Weights of a small GPT-style language model, trained from scratch on English Wikipedia: 4 heads of 64, 6.8M parameters.
Each number is 200 + 20 x the weight over its row's rms, rounded and kept within 0 to 999. Layers, rows and columns count from 0. The size before them is the row's rms in percent of the matrix's.

# layer 5 attention output (transposed), 256x160, rms 0.151, rows 181-191, columns 80-159
100,231,221,188,199,192,252,209,215,208,209,183,236,243,216,202,197,183,190,207,211,203,188,195,210,180,233,192,227,202,165,201,175,174,163,202,175,201,180,191,193,212,211,210,217,217,196,160,199,204,195,224,201,200,192,207,190,210,139,201,225,195,208,212,206,190,204,195,207,193,191,171,171,278,176,186,173,192,180,217,185
097,170,207,191,206,226,208,198,201,205,171,201,221,182,216,192,211,201,198,175,198,192,210,209,227,235,219,199,222,191,178,176,205,216,228,203,175,180,226,222,184,215,204,178,183,197,214,234,192,238,226,214,168,237,218,223,206,208,221,247,201,203,192,228,219,170,223,219,201,226,206,218,209,197,211,179,246,210,194,148,224
096,207,198,176,230,198,193,226,194,202,216,177,211,208,193,156,195,191,193,182,223,198,203,196,209,143,219,199,224,198,225,211,207,221,189,201,219,184,218,219,221,222,211,183,231,175,216,185,196,171,158,198,225,194,200,198,198,164,203,191,188,181,209,193,198,184,235,184,211,188,169,181,211,226,213,197,213,190,168,204,200
086,164,202,212,196,183,164,202,192,228,197,224,171,188,190,199,205,176,209,209,243,206,188,189,205,203,180,216,201,200,213,195,198,212,198,212,222,194,194,179,194,184,228,216,217,209,193,196,238,180,199,208,203,225,199,196,169,219,194,210,177,187,167,211,212,186,189,213,218,213,201,219,181,178,227,195,216,134,192,193,199
102,191,211,200,165,208,184,202,215,198,180,212,188,208,164,168,213,190,200,177,228,173,182,194,168,172,232,202,167,177,205,201,199,218,222,233,166,177,207,179,196,208,227,196,247,177,200,190,188,206,237,189,207,180,224,182,214,200,234,176,202,227,220,204,186,177,167,207,225,213,235,192,207,180,214,238,237,180,234,227,178
097,175,219,193,193,233,173,218,233,221,202,180,186,201,170,204,185,212,195,203,238,221,182,192,213,184,161,222,192,191,204,183,211,199,181,172,204,182,184,222,193,208,178,213,205,163,210,174,201,210,234,197,212,177,183,186,215,209,217,185,193,182,207,192,223,172,221,157,206,201,186,187,228,202,174,242,191,195,204,170,201
093,188,221,217,193,172,198,190,172,211,218,163,179,202,165,197,194,207,222,191,207,211,207,221,196,220,174,196,235,197,203,235,210,197,207,181,210,168,209,226,216,218,190,201,148,219,226,251,209,207,158,204,197,200,225,195,183,210,167,190,188,198,165,234,200,195,195,207,197,173,212,184,193,151,210,210,188,215,193,173,191
084,224,181,195,178,249,172,194,156,167,210,204,205,190,157,211,176,185,241,199,184,208,209,180,184,216,202,196,222,196,220,215,234,201,190,216,250,197,211,214,176,174,206,182,199,208,216,210,214,167,197,201,198,215,224,235,186,159,192,227,154,206,225,211,210,205,168,201,223,192,200,180,181,199,200,241,216,202,216,184,209
105,240,224,211,199,194,187,181,193,156,188,206,214,200,169,182,179,191,218,192,212,220,190,169,185,181,185,214,217,160,197,206,179,181,166,203,228,157,197,201,204,224,198,183,161,221,201,161,186,179,225,199,196,188,199,192,184,214,183,187,183,173,228,233,201,202,208,194,232,198,122,216,198,206,207,198,198,193,196,163,193
095,233,226,183,196,257,212,179,193,236,225,180,213,209,191,193,223,217,183,194,239,207,152,205,209,190,189,204,225,188,197,165,187,179,197,168,203,205,159,226,222,222,200,211,201,220,158,184,187,172,213,188,167,192,204,241,203,205,213,191,226,190,192,183,211,198,189,195,201,182,202,157,195,201,203,176,148,225,194,217,228
096,189,224,195,201,173,168,216,220,196,202,190,198,192,196,225,214,177,212,204,181,210,214,185,220,216,210,180,171,191,207,181,218,231,200,207,185,199,195,188,165,196,249,212,196,169,194,226,158,184,187,161,177,197,208,216,209,206,264,249,191,189,184,187,206,214,237,215,159,216,206,207,231,216,194,163,203,211,151,219,231
# layer 5 attention value, 256x160, rms 0.16, rows 182-191, columns 80-159
102,203,172,197,182,191,215,187,214,200,217,196,184,198,227,216,226,214,215,232,196,177,243,209,237,191,203,190,185,168,202,188,200,178,197,197,189,227,197,218,196,205,212,213,207,222,214,205,243,231,201,187,210,224,229,209,184,167,187,210,192,246,161,247,218,164,210,205,209,213,207,181,218,169,185,214,213,192,217,186,210
104,217,244,203,224,194,181,215,201,200,217,150,198,208,202,197,225,221,174,203,198,185,159,195,207,202,206,230,207,232,206,190,210,219,183,182,216,207,209,254,249,165,189,209,225,186,185,233,215,174,216,170,187,219,236,187,215,204,158,207,209,204,183,175,220,203,205,203,214,212,228,209,226,215,214,211,175,211,174,205,155
088,222,194,227,193,190,191,179,174,190,223,198,180,188,162,183,195,219,214,183,168,158,192,224,191,214,239,202,187,213,186,209,199,223,174,200,231,223,194,156,168,193,223,205,215,200,202,178,212,202,211,236,213,195,226,217,171,208,200,187,206,188,184,230,186,196,200,160,238,221,180,209,224,206,214,198,192,203,176,222,174
104,233,196,206,174,196,209,188,225,206,225,238,214,204,206,179,185,224,174,192,201,237,179,225,234,229,187,176,194,189,180,201,232,171,196,179,206,208,158,186,203,179,170,203,217,188,210,212,202,190,200,177,181,184,196,191,188,178,172,194,192,174,171,197,193,195,212,185,176,232,212,153,207,174,258,176,164,235,199,176,175
108,209,213,188,218,205,197,198,208,171,208,206,192,206,188,169,193,226,186,214,214,191,188,226,214,216,166,205,170,229,176,169,227,187,212,197,168,202,161,209,254,234,222,215,222,203,191,245,225,196,208,182,203,233,150,206,200,216,196,161,216,191,193,211,191,191,205,166,178,206,220,195,207,199,205,187,161,211,159,163,198
096,188,213,223,201,162,219,213,193,202,171,220,199,184,195,248,221,177,199,205,168,176,195,193,210,158,238,192,215,196,234,188,223,205,197,193,192,211,168,184,206,191,173,200,199,196,178,190,195,218,192,200,208,243,189,196,195,212,185,196,170,223,224,206,196,169,194,184,211,201,212,187,203,187,182,211,239,239,226,184,188
088,193,228,199,196,178,226,219,186,222,237,168,188,161,201,197,178,225,223,193,197,205,223,200,174,241,205,204,193,182,233,220,225,230,201,240,218,203,181,207,195,201,212,209,205,173,195,208,208,190,211,204,158,205,225,179,216,181,183,199,184,207,210,203,244,224,212,211,215,213,183,194,185,183,163,211,210,185,196,166,223
117,199,206,197,175,174,221,183,178,222,192,220,202,222,209,214,205,220,206,183,185,169,187,201,208,187,193,189,203,200,181,177,148,188,192,186,163,172,208,207,231,210,184,237,230,180,180,216,212,178,220,216,203,236,186,208,214,221,212,170,212,191,225,209,189,194,206,197,183,243,208,201,204,206,172,228,234,168,194,191,180
099,223,220,202,160,224,202,207,214,198,202,191,200,201,169,151,187,215,185,183,202,197,189,168,206,198,179,210,252,199,236,171,179,201,200,225,176,193,172,254,227,226,193,188,199,169,228,197,211,196,217,237,193,239,223,213,179,249,200,189,208,184,208,220,210,175,188,222,217,185,189,200,229,189,184,190,221,202,193,217,190
108,173,171,181,210,201,211,205,187,211,201,178,222,189,188,187,218,171,197,207,181,212,202,186,214,237,226,195,164,212,204,187,241,177,253,212,209,203,203,214,216,196,225,193,196,221,196,214,207,240,173,178,194,208,208,203,176,199,223,209,230,215,211,195,204,183,193,194,226,210,189,195,238,223,195,194,212,218,171,227,244
# layer 5 attention query, 256x160, rms 0.153, rows 192-225, columns 80-159
062,212,183,179,195,229,245,160,226,188,214,174,171,206,240,195,206,193,259,183,205,198,196,210,223,208,176,194,215,208,175,238,191,213,222,198,180,230,182,186,209,196,244,177,219,206,172,216,188,197,213,182,191,196,209,222,219,193,231,206,211,173,195,205,180,226,207,180,198,214,175,160,191,181,171,164,153,233,175,222,179
075,186,215,224,182,211,225,148,216,221,196,187,182,210,200,193,192,235,220,193,195,180,164,188,189,215,223,205,228,163,212,243,202,189,171,219,187,182,203,222,180,176,163,193,178,202,182,210,189,179,217,201,169,144,182,203,206,179,204,199,199,200,206,239,198,225,200,210,234,201,212,235,197,227,177,165,186,213,190,164,201
076,197,189,173,197,208,186,224,211,233,169,202,205,203,208,147,190,208,201,204,195,232,192,176,220,200,203,195,160,176,215,187,235,178,178,177,218,206,213,200,193,199,182,228,204,185,203,175,169,217,225,206,222,258,195,209,172,211,223,189,247,196,185,179,201,202,212,223,187,169,163,204,194,194,224,216,200,169,239,206,197
067,189,180,197,204,185,173,162,179,199,179,238,208,165,164,213,241,183,218,224,212,161,186,240,171,205,166,186,166,178,213,178,192,154,197,177,187,190,193,214,198,191,195,212,195,215,211,221,187,206,213,220,199,175,164,178,196,176,207,200,225,215,192,210,179,187,179,179,204,172,182,218,215,194,216,206,206,165,197,201,218
066,210,196,214,190,226,206,193,247,213,200,211,209,196,202,244,169,176,166,256,209,201,171,193,164,180,193,162,243,198,169,218,183,160,170,229,179,225,164,183,189,199,171,169,211,218,186,174,210,208,212,201,197,185,189,209,201,202,166,196,232,195,197,214,178,173,206,185,229,200,181,179,186,194,171,212,223,214,203,166,197
072,180,181,212,188,208,183,201,226,188,201,158,190,209,201,203,185,188,189,218,195,222,214,194,196,224,207,200,196,220,216,232,225,195,219,208,192,180,179,166,199,198,192,162,206,200,198,177,207,206,192,210,187,153,195,201,209,206,163,204,192,183,186,215,217,188,195,195,218,229,217,205,210,190,190,193,197,225,202,181,193
066,227,229,169,169,197,219,196,220,172,226,178,182,204,234,201,211,198,209,230,196,181,186,228,171,172,164,195,222,194,220,197,232,194,195,219,193,179,196,220,201,179,185,228,228,199,237,186,222,192,183,181,224,208,176,210,211,199,193,195,222,156,207,219,176,206,227,208,197,212,173,184,208,203,170,183,179,194,210,207,198
068,197,196,198,206,240,223,185,207,193,180,225,246,219,218,222,196,208,166,229,227,192,168,211,185,201,203,204,157,178,181,185,181,181,175,181,174,189,222,227,208,208,202,153,239,212,219,186,207,182,188,194,188,169,213,189,181,208,221,205,211,172,215,182,182,200,159,198,187,193,209,174,224,178,218,213,185,197,181,241,224
069,203,184,184,228,176,186,218,191,212,212,217,186,202,206,213,183,238,227,205,209,204,252,183,196,174,218,169,188,208,229,198,233,191,212,181,209,206,257,169,202,173,185,234,189,186,200,218,160,208,192,220,218,230,196,218,173,205,198,178,226,185,191,181,216,232,233,218,176,188,158,230,217,194,213,211,199,220,188,211,202
075,220,172,214,178,185,184,203,186,200,170,192,178,200,241,179,154,205,176,185,200,171,188,204,185,181,232,186,198,243,181,195,180,212,205,176,224,203,189,195,211,223,193,198,224,196,235,185,263,205,205,226,213,194,191,201,216,217,184,154,228,186,209,185,209,182,195,218,180,196,187,192,218,191,207,201,213,235,212,239,196
083,219,179,221,196,196,242,207,198,222,145,195,203,226,203,157,189,181,196,191,156,230,201,187,230,206,216,209,205,189,185,200,179,199,193,200,201,211,211,178,200,223,183,166,182,225,180,209,227,196,218,194,189,213,229,200,197,199,208,142,203,229,220,175,212,169,209,200,193,186,217,193,210,202,204,196,180,206,185,206,214
071,166,174,210,182,210,204,199,206,193,168,194,208,227,216,204,229,211,199,203,208,199,197,158,198,183,203,197,193,208,176,156,195,197,211,194,174,201,195,205,192,200,228,192,192,193,197,190,185,224,249,129,170,198,220,179,178,219,209,183,200,195,165,182,177,165,207,207,214,220,182,207,204,184,216,177,188,173,178,193,223
085,233,173,230,182,209,192,198,204,171,231,162,191,189,176,201,206,172,239,194,198,193,206,221,192,204,188,182,233,193,194,224,214,213,174,227,178,219,191,233,182,193,182,215,204,204,181,167,229,173,167,194,205,182,201,214,227,156,189,216,184,181,256,228,227,200,188,168,216,228,185,204,222,218,181,167,190,196,215,186,199
078,226,197,186,214,201,183,214,205,197,208,219,236,210,241,178,192,198,178,224,179,228,211,202,231,196,191,232,190,171,220,180,245,192,180,244,163,192,237,182,191,189,189,193,210,227,203,204,205,198,205,192,189,218,232,186,187,213,217,197,201,205,205,208,200,197,182,188,163,218,215,198,184,204,200,218,177,171,229,173,203
078,210,229,203,218,192,224,168,207,190,240,192,202,206,207,190,193,206,214,176,183,243,179,215,221,202,183,196,204,194,201,194,192,207,212,236,174,203,213,178,210,202,176,192,187,213,216,194,222,201,210,217,201,236,261,182,194,206,193,199,204,218,190,184,233,197,209,203,196,210,211,205,204,201,213,236,196,161,221,160,187
077,190,200,197,178,185,209,196,174,226,201,218,195,195,157,227,210,199,200,208,172,188,219,202,184,201,242,217,220,216,181,200,194,194,178,204,202,210,213,233,184,226,187,206,178,221,189,212,217,195,223,171,207,228,224,208,197,199,229,190,214,238,214,190,215,181,193,222,194,206,188,183,137,209,221,208,232,184,206,187,207
082,201,232,204,228,210,217,222,169,223,197,235,213,165,201,196,195,170,167,217,172,168,202,194,232,186,222,205,190,249,191,182,192,196,182,209,184,199,188,169,208,197,221,205,151,167,188,249,179,190,212,228,195,228,223,193,165,214,249,171,241,206,185,173,241,178,226,197,180,203,198,200,215,220,216,215,180,182,187,211,218
085,254,214,244,205,193,203,187,190,221,204,185,221,192,182,195,194,202,176,168,221,185,192,183,204,194,209,189,214,189,180,174,178,192,215,183,199,222,207,229,227,194,208,154,221,208,183,185,249,195,212,190,239,186,206,190,215,188,170,224,225,230,186,214,214,204,189,218,183,198,202,179,214,207,195,168,248,180,203,218,175
086,203,220,195,191,196,250,149,225,221,205,176,213,190,221,189,187,215,200,186,153,222,207,208,241,174,176,196,226,211,162,239,182,188,192,225,205,242,179,228,215,209,193,171,218,181,191,224,246,210,215,224,220,186,224,212,246,186,181,214,205,191,204,241,191,198,170,183,198,198,202,210,199,182,178,183,229,191,196,180,192
078,206,192,201,191,226,191,150,202,199,199,173,213,226,195,178,208,194,177,174,214,203,194,208,221,181,189,191,210,223,163,224,179,191,183,205,205,213,166,208,218,209,207,203,199,205,244,210,226,201,260,195,199,196,235,215,175,204,240,156,187,223,213,197,206,190,168,205,228,181,241,228,201,199,223,172,189,223,218,182,190
080,178,203,186,206,195,181,194,208,216,213,179,195,208,205,192,189,218,157,179,188,187,201,196,217,191,193,222,205,191,217,269,211,177,215,199,214,202,217,177,212,199,193,191,200,201,203,185,215,194,196,201,196,176,183,227,238,154,183,240,214,205,192,178,217,217,205,176,216,197,210,195,156,169,178,211,178,135,190,220,208
092,188,174,206,221,236,221,220,190,197,215,195,205,175,197,188,220,197,202,168,160,200,187,186,235,194,189,169,215,196,170,221,187,177,210,209,224,194,184,195,180,209,211,160,199,190,200,214,210,198,245,219,177,192,201,209,207,221,182,184,199,221,188,195,219,174,187,226,207,186,215,201,253,205,226,190,210,213,219,186,200
089,265,221,205,151,160,215,193,194,175,194,187,225,220,191,222,192,181,189,178,192,237,180,200,209,203,209,201,201,214,153,216,211,216,187,241,203,205,177,180,185,199,230,209,188,230,198,178,217,216,191,179,264,170,205,165,210,177,182,209,221,220,193,203,210,189,170,173,205,193,205,205,236,192,212,159,210,181,234,194,188
078,191,183,211,170,185,162,203,234,199,226,206,212,196,184,190,158,207,230,215,212,249,190,196,147,206,162,211,216,195,212,194,202,221,219,203,204,180,195,203,181,174,192,188,171,217,213,173,217,204,212,192,197,207,192,170,175,204,175,203,180,162,200,195,189,183,209,197,213,192,236,232,195,211,183,212,212,235,191,199,200
086,209,230,199,196,216,214,177,204,208,206,193,200,212,228,169,210,196,206,180,200,237,179,233,212,197,209,188,210,225,189,208,185,247,205,263,206,211,189,194,253,180,186,213,233,221,186,165,206,190,200,208,237,178,208,187,202,196,197,209,165,190,175,219,189,195,168,180,219,195,219,217,194,194,194,183,195,192,245,211,194
095,204,225,171,197,196,187,193,178,243,209,184,177,203,230,254,185,194,198,222,213,173,206,191,143,213,213,197,205,215,205,177,213,216,203,165,210,203,221,173,249,192,187,178,221,193,196,188,196,174,207,210,232,184,170,191,204,181,187,191,197,250,176,196,180,202,192,176,180,179,199,211,166,188,211,209,224,210,204,199,198
087,207,220,208,201,201,208,188,221,174,197,193,183,192,203,214,221,210,216,165,203,204,202,236,217,201,162,195,214,211,215,209,209,235,193,243,210,239,180,175,213,231,181,196,178,183,189,184,163,195,183,185,168,184,211,223,224,187,181,213,192,213,189,231,207,207,215,200,223,193,208,196,232,183,204,171,187,231,166,197,200
089,213,223,208,178,185,237,188,201,206,205,182,227,213,214,217,164,178,197,207,190,221,184,175,170,175,203,193,189,176,195,193,162,192,174,220,226,205,207,197,211,191,192,203,198,176,183,188,220,183,217,200,242,219,172,194,206,221,179,223,220,210,173,200,212,224,162,173,179,200,207,177,197,199,174,219,225,182,232,184,190
091,222,231,166,181,209,190,234,206,199,257,230,210,224,191,195,221,211,192,232,191,202,186,205,196,169,217,192,173,214,208,184,203,198,190,198,199,201,209,190,201,208,205,242,183,235,222,196,211,224,212,192,216,183,189,197,173,190,225,183,204,186,209,213,172,186,262,212,181,230,189,222,214,218,205,231,198,247,215,154,199
098,202,169,209,184,238,227,233,182,220,197,207,179,190,183,231,176,203,187,191,195,199,213,186,184,173,201,201,223,204,194,195,211,227,207,190,184,193,194,219,210,183,184,202,179,195,201,205,231,197,209,201,179,211,186,210,201,214,208,239,223,190,204,192,181,173,205,170,207,241,178,200,187,197,195,211,240,204,190,248,205
098,199,217,185,216,188,184,184,205,181,210,211,209,197,221,225,183,200,182,210,195,226,214,196,229,163,208,188,180,214,200,216,205,197,169,249,204,252,210,185,217,167,216,206,165,177,198,205,206,213,213,214,170,200,214,199,209,162,205,201,205,195,241,172,226,213,177,193,143,183,186,237,217,160,226,178,195,180,165,221,202
102,203,242,202,199,205,203,172,196,199,179,198,212,198,207,175,211,191,170,194,174,201,172,164,212,218,222,196,196,216,175,195,187,175,217,195,220,219,187,214,195,217,205,190,174,217,210,230,209,192,216,181,194,215,204,188,184,245,225,198,178,205,190,229,206,195,199,200,196,206,223,199,186,164,187,173,179,203,224,201,164
116,237,244,167,190,209,216,210,201,214,191,205,201,211,228,162,222,206,195,214,175,205,213,226,229,190,227,214,172,215,212,171,174,210,205,181,224,200,195,207,225,243,172,160,173,222,203,220,206,167,213,199,197,213,188,186,217,262,191,172,213,189,206,183,215,160,211,230,228,193,235,220,171,204,230,196,187,203,233,199,196
101,189,226,174,214,209,192,189,211,206,200,216,171,181,198,207,236,202,162,201,188,218,185,206,171,198,207,215,203,179,210,213,172,204,216,174,200,187,200,204,217,172,201,153,222,215,192,179,227,185,207,175,173,166,200,186,171,180,204,194,147,237,214,202,194,196,225,187,209,214,219,206,199,191,228,218,181,218,188,213,215
# layer 5 attention key, 256x160, rms 0.158, rows 192-224, columns 80-159
063,220,225,180,219,181,234,195,210,205,174,214,197,187,165,221,190,198,199,206,201,177,230,217,228,204,206,218,207,218,190,166,192,160,200,207,208,172,221,186,199,195,197,207,197,202,227,202,190,193,206,216,198,187,193,227,224,214,166,176,239,155,199,244,180,194,199,216,189,189,232,201,199,179,155,205,196,180,172,207,232
069,206,213,215,211,185,162,201,220,211,194,228,243,189,220,203,220,203,167,206,198,191,188,208,204,167,180,212,178,193,237,183,186,215,238,153,191,213,215,189,206,211,205,219,211,215,208,197,209,200,218,178,216,234,194,194,228,193,220,199,168,218,188,200,185,198,174,225,220,217,181,180,200,149,239,209,218,190,197,216,189
072,196,182,262,167,190,231,172,212,153,229,204,182,203,186,201,215,190,171,202,186,180,195,216,213,215,199,215,177,234,229,218,171,210,220,203,181,184,227,200,193,208,186,174,223,185,200,217,242,212,205,184,206,151,196,214,219,191,186,194,209,192,219,192,172,200,191,192,185,211,216,175,180,201,199,184,211,222,196,194,183
063,229,196,207,193,211,198,219,192,173,207,209,181,222,217,203,212,154,219,190,173,210,207,177,208,224,199,204,252,190,168,195,184,184,224,210,201,217,219,217,233,199,253,183,167,178,202,218,216,217,181,165,181,202,237,187,190,164,205,176,201,193,215,207,217,218,199,201,210,208,242,175,181,176,199,196,222,228,193,202,178
065,232,221,216,198,219,217,198,170,197,201,183,180,191,195,192,187,211,167,210,191,245,161,206,196,185,198,183,191,193,222,215,199,221,206,191,190,180,221,185,229,231,199,198,200,205,193,181,174,203,196,189,182,154,228,192,189,210,165,213,181,224,188,202,247,220,210,207,165,169,180,209,193,217,198,212,189,230,219,170,223
068,188,208,212,249,214,192,187,200,192,198,221,219,206,185,159,213,173,207,213,192,227,186,226,195,223,174,203,176,222,209,193,184,216,192,183,168,243,207,189,173,218,191,211,208,202,203,193,172,199,189,221,258,185,174,207,200,181,222,183,206,242,211,183,188,186,226,186,180,239,174,157,199,239,206,177,169,201,195,174,216
065,210,214,225,204,209,199,201,207,176,186,223,174,231,216,197,152,206,174,198,177,205,193,188,177,197,204,186,184,216,191,237,180,177,217,157,178,216,234,191,215,238,174,177,217,201,226,231,175,200,203,187,187,190,233,211,184,184,189,205,205,167,196,226,193,236,217,216,181,213,202,233,190,219,207,219,198,195,196,199,211
066,228,195,187,215,179,226,182,191,173,208,181,166,215,192,226,189,214,198,218,172,209,217,171,178,205,219,198,214,185,213,233,203,233,221,193,182,201,210,207,216,194,160,220,203,195,193,201,178,223,214,216,194,185,151,237,209,172,177,205,187,202,196,211,208,192,201,200,230,222,196,206,194,217,163,206,221,250,169,189,228
065,192,212,212,201,221,206,212,204,210,176,184,210,223,149,210,231,181,210,236,188,163,210,171,225,201,194,218,203,242,228,184,188,187,218,214,240,198,222,202,209,180,148,212,176,213,214,185,188,204,186,167,246,198,191,202,220,189,217,222,203,222,215,217,182,159,197,199,183,226,199,196,201,257,211,186,218,233,179,203,181
071,222,218,180,202,189,183,188,209,180,241,215,153,192,186,192,194,173,210,226,211,213,195,220,140,199,173,233,182,164,184,192,213,185,238,196,178,194,189,174,199,192,184,199,171,191,190,219,187,187,162,188,201,190,227,208,187,234,218,212,195,221,183,214,189,220,212,191,219,181,194,195,200,222,195,166,167,189,203,199,187
075,164,194,181,170,201,194,226,213,211,209,200,199,187,214,197,172,205,207,187,184,201,168,187,190,185,234,199,221,190,203,203,225,202,266,206,204,180,192,181,204,193,201,184,193,214,218,252,228,175,174,177,182,240,184,212,206,234,238,230,169,225,207,212,210,219,209,172,205,224,224,224,172,200,204,201,215,197,184,199,196
075,222,171,204,191,219,201,190,231,227,167,214,203,224,210,186,197,172,213,184,205,207,207,203,223,210,207,177,206,181,219,164,226,223,202,203,173,191,233,218,224,196,208,214,215,212,210,213,205,176,227,219,207,197,226,203,178,176,199,207,191,191,195,194,227,233,207,239,182,210,208,173,152,214,181,196,204,217,220,205,209
083,170,215,206,206,156,209,206,170,219,177,228,197,190,196,196,189,205,178,171,240,190,170,182,191,229,225,208,216,218,213,242,182,174,229,208,210,187,169,181,218,181,218,187,186,206,192,201,203,239,193,189,178,237,157,213,184,201,165,209,195,239,211,195,211,180,193,210,219,174,201,189,196,165,195,191,244,222,178,211,159
077,189,192,253,181,202,213,202,174,192,175,185,210,202,178,212,185,204,199,204,193,165,214,194,188,220,210,152,203,225,211,215,209,214,164,185,184,190,217,207,209,218,224,223,232,175,211,162,212,216,185,192,167,197,196,197,244,189,160,168,215,180,178,200,190,221,203,205,212,182,183,220,200,213,187,208,241,236,179,210,196
071,206,223,227,194,185,172,231,209,210,170,210,220,198,199,201,193,206,183,206,191,192,183,214,235,208,207,197,215,235,159,224,186,210,201,174,186,220,206,208,191,229,204,215,194,174,201,211,187,193,197,166,241,146,207,239,174,191,190,213,208,177,215,219,206,215,184,209,155,181,190,217,194,202,190,216,219,232,240,207,222
079,229,220,232,237,206,186,188,216,212,192,199,218,215,184,217,225,206,191,225,176,237,189,209,248,184,158,195,208,192,235,202,206,218,187,219,212,228,188,169,219,200,203,190,186,213,211,203,178,228,198,205,199,204,190,186,187,198,186,218,196,206,177,219,197,174,169,194,177,245,203,218,243,259,175,221,180,183,209,168,215
075,214,218,198,206,168,177,245,218,214,198,203,207,236,184,202,149,185,218,240,190,229,192,210,194,199,182,212,182,172,211,211,164,171,248,205,209,176,198,246,199,211,210,192,188,210,226,232,193,168,189,221,191,198,227,174,198,197,213,177,210,200,195,215,228,182,192,205,224,226,203,191,171,188,192,216,176,193,208,223,203
081,174,210,205,217,205,234,192,204,195,189,173,187,203,219,198,220,222,195,221,191,181,189,219,223,166,214,205,197,170,175,202,204,179,192,218,199,178,194,204,217,192,192,241,171,185,221,257,200,200,202,211,175,217,224,215,202,216,183,211,189,191,202,235,193,190,164,185,208,188,207,198,203,214,198,190,193,206,186,191,176
081,202,209,229,215,190,211,219,188,226,186,227,186,206,215,201,176,187,226,190,177,200,208,211,238,230,202,219,184,215,186,163,216,188,198,189,214,201,221,221,183,179,200,210,208,172,201,216,206,215,169,199,163,230,201,206,198,216,212,213,194,197,235,207,177,205,201,208,190,185,181,201,193,194,205,221,199,235,227,190,234
090,219,216,210,235,217,212,192,252,203,220,207,196,213,211,201,175,192,193,223,189,180,204,208,238,194,157,220,211,205,231,168,217,197,211,176,210,167,206,203,209,226,166,201,200,190,196,211,181,178,189,213,207,204,176,230,199,210,161,200,209,215,226,192,219,213,214,192,227,190,190,194,222,191,215,181,165,197,204,196,212
090,181,208,186,134,194,207,204,204,224,205,225,200,216,217,192,186,203,202,206,228,215,229,210,235,211,229,196,183,201,195,161,205,231,204,185,199,193,216,227,204,184,212,168,265,195,199,194,200,199,187,220,249,177,192,191,195,218,192,216,213,227,192,227,214,175,224,183,198,235,190,149,190,192,189,187,198,224,208,203,233
078,196,197,223,227,207,227,206,234,200,193,185,217,208,187,190,189,195,197,205,193,205,185,232,230,197,194,165,205,231,213,182,198,201,200,180,188,194,200,214,217,249,205,218,237,162,209,237,186,187,175,231,178,172,191,245,177,204,227,203,174,198,216,245,192,227,227,211,192,192,192,220,179,193,184,209,203,232,227,200,257
078,208,227,246,219,220,212,194,227,197,211,198,186,224,233,182,212,208,172,212,156,185,183,216,228,203,189,180,198,218,197,197,201,190,154,215,189,197,209,199,246,220,230,177,197,197,245,208,196,190,212,205,250,204,200,211,238,196,170,180,203,161,200,197,136,188,188,189,223,179,221,194,180,201,182,208,216,201,223,185,212
082,218,198,191,198,201,184,196,204,210,205,235,196,211,189,202,211,193,203,224,207,218,205,169,186,183,200,219,201,213,207,228,184,187,212,208,182,186,188,180,205,203,171,200,159,215,199,169,190,208,200,224,173,238,186,204,205,211,197,169,218,194,174,187,162,180,178,191,169,208,198,217,183,193,197,173,194,214,196,223,188
087,195,187,215,199,207,225,158,202,163,177,214,182,189,199,167,239,183,221,194,202,197,197,194,224,194,181,235,227,212,212,199,166,169,180,211,197,187,216,190,190,207,184,216,230,203,191,211,210,205,207,198,178,176,200,247,184,165,238,179,189,203,223,180,211,171,223,215,214,161,225,211,182,218,184,181,169,207,197,220,206
097,235,194,184,166,226,192,197,204,200,196,219,148,211,209,192,204,226,228,225,204,232,189,180,176,217,161,235,204,196,216,232,218,206,197,211,202,212,178,201,185,208,224,214,199,211,185,198,214,212,233,173,241,235,205,254,200,208,174,193,177,188,225,200,199,198,160,197,229,194,206,188,200,166,217,208,222,201,193,219,226
085,198,177,243,200,175,175,221,177,194,226,199,210,220,197,183,215,192,212,168,211,222,196,201,212,203,160,200,240,197,184,221,180,204,221,221,188,206,164,207,178,166,219,212,206,221,186,172,201,204,210,161,188,196,222,193,229,183,214,178,180,196,163,208,183,237,212,151,199,212,213,241,180,197,182,170,196,218,204,203,190
106,218,200,229,200,190,202,185,209,200,185,198,193,203,195,227,208,197,233,183,165,227,196,207,201,202,213,224,198,198,187,221,216,183,208,233,176,215,185,201,219,225,205,219,216,204,168,211,194,232,231,166,214,197,247,238,184,175,193,206,191,194,207,196,212,191,153,198,210,181,204,198,192,191,198,217,220,204,257,185,226
094,178,198,173,230,196,199,182,220,157,180,216,237,217,190,168,184,219,210,219,225,208,202,201,190,209,206,200,198,203,196,210,197,159,186,194,204,216,216,206,160,178,183,164,166,221,188,193,180,184,193,198,193,223,197,203,191,190,175,211,180,197,204,230,225,202,233,183,213,176,200,192,194,244,217,198,210,191,192,211,204
095,196,194,197,202,180,228,167,208,185,233,214,201,164,181,186,230,206,155,223,217,205,206,201,194,175,186,207,198,164,228,228,171,174,196,229,229,214,188,166,184,192,226,174,226,230,185,219,234,229,208,169,189,168,195,179,233,191,198,254,190,202,208,175,201,198,224,177,187,183,210,213,199,187,207,238,221,167,171,218,193
100,170,205,229,211,198,210,183,194,210,182,227,206,197,204,182,215,201,208,218,192,199,204,211,234,217,179,190,191,232,184,211,201,201,178,220,180,229,194,241,196,180,202,228,199,184,197,188,208,237,214,198,215,215,223,193,183,166,176,192,230,220,193,203,211,242,167,193,188,186,205,192,216,185,189,182,216,206,191,224,185
119,206,180,199,207,186,221,200,180,174,223,210,214,199,202,167,201,184,180,189,202,218,189,200,202,179,242,198,206,194,197,221,199,170,213,228,160,197,192,187,217,178,216,212,222,208,208,173,197,225,196,205,240,186,217,201,182,215,153,190,221,224,210,178,258,204,196,204,170,192,179,208,171,227,170,213,180,206,188,182,217
096,210,221,187,194,209,217,198,200,224,183,217,245,204,207,209,187,180,234,234,209,170,196,182,186,255,175,186,208,200,194,201,195,223,198,168,215,184,193,219,182,166,202,193,196,205,174,237,229,171,228,228,193,172,173,205,216,228,191,227,203,184,250,210,186,209,215,183,224,201,206,190,191,207,175,199,153,200,193,201,197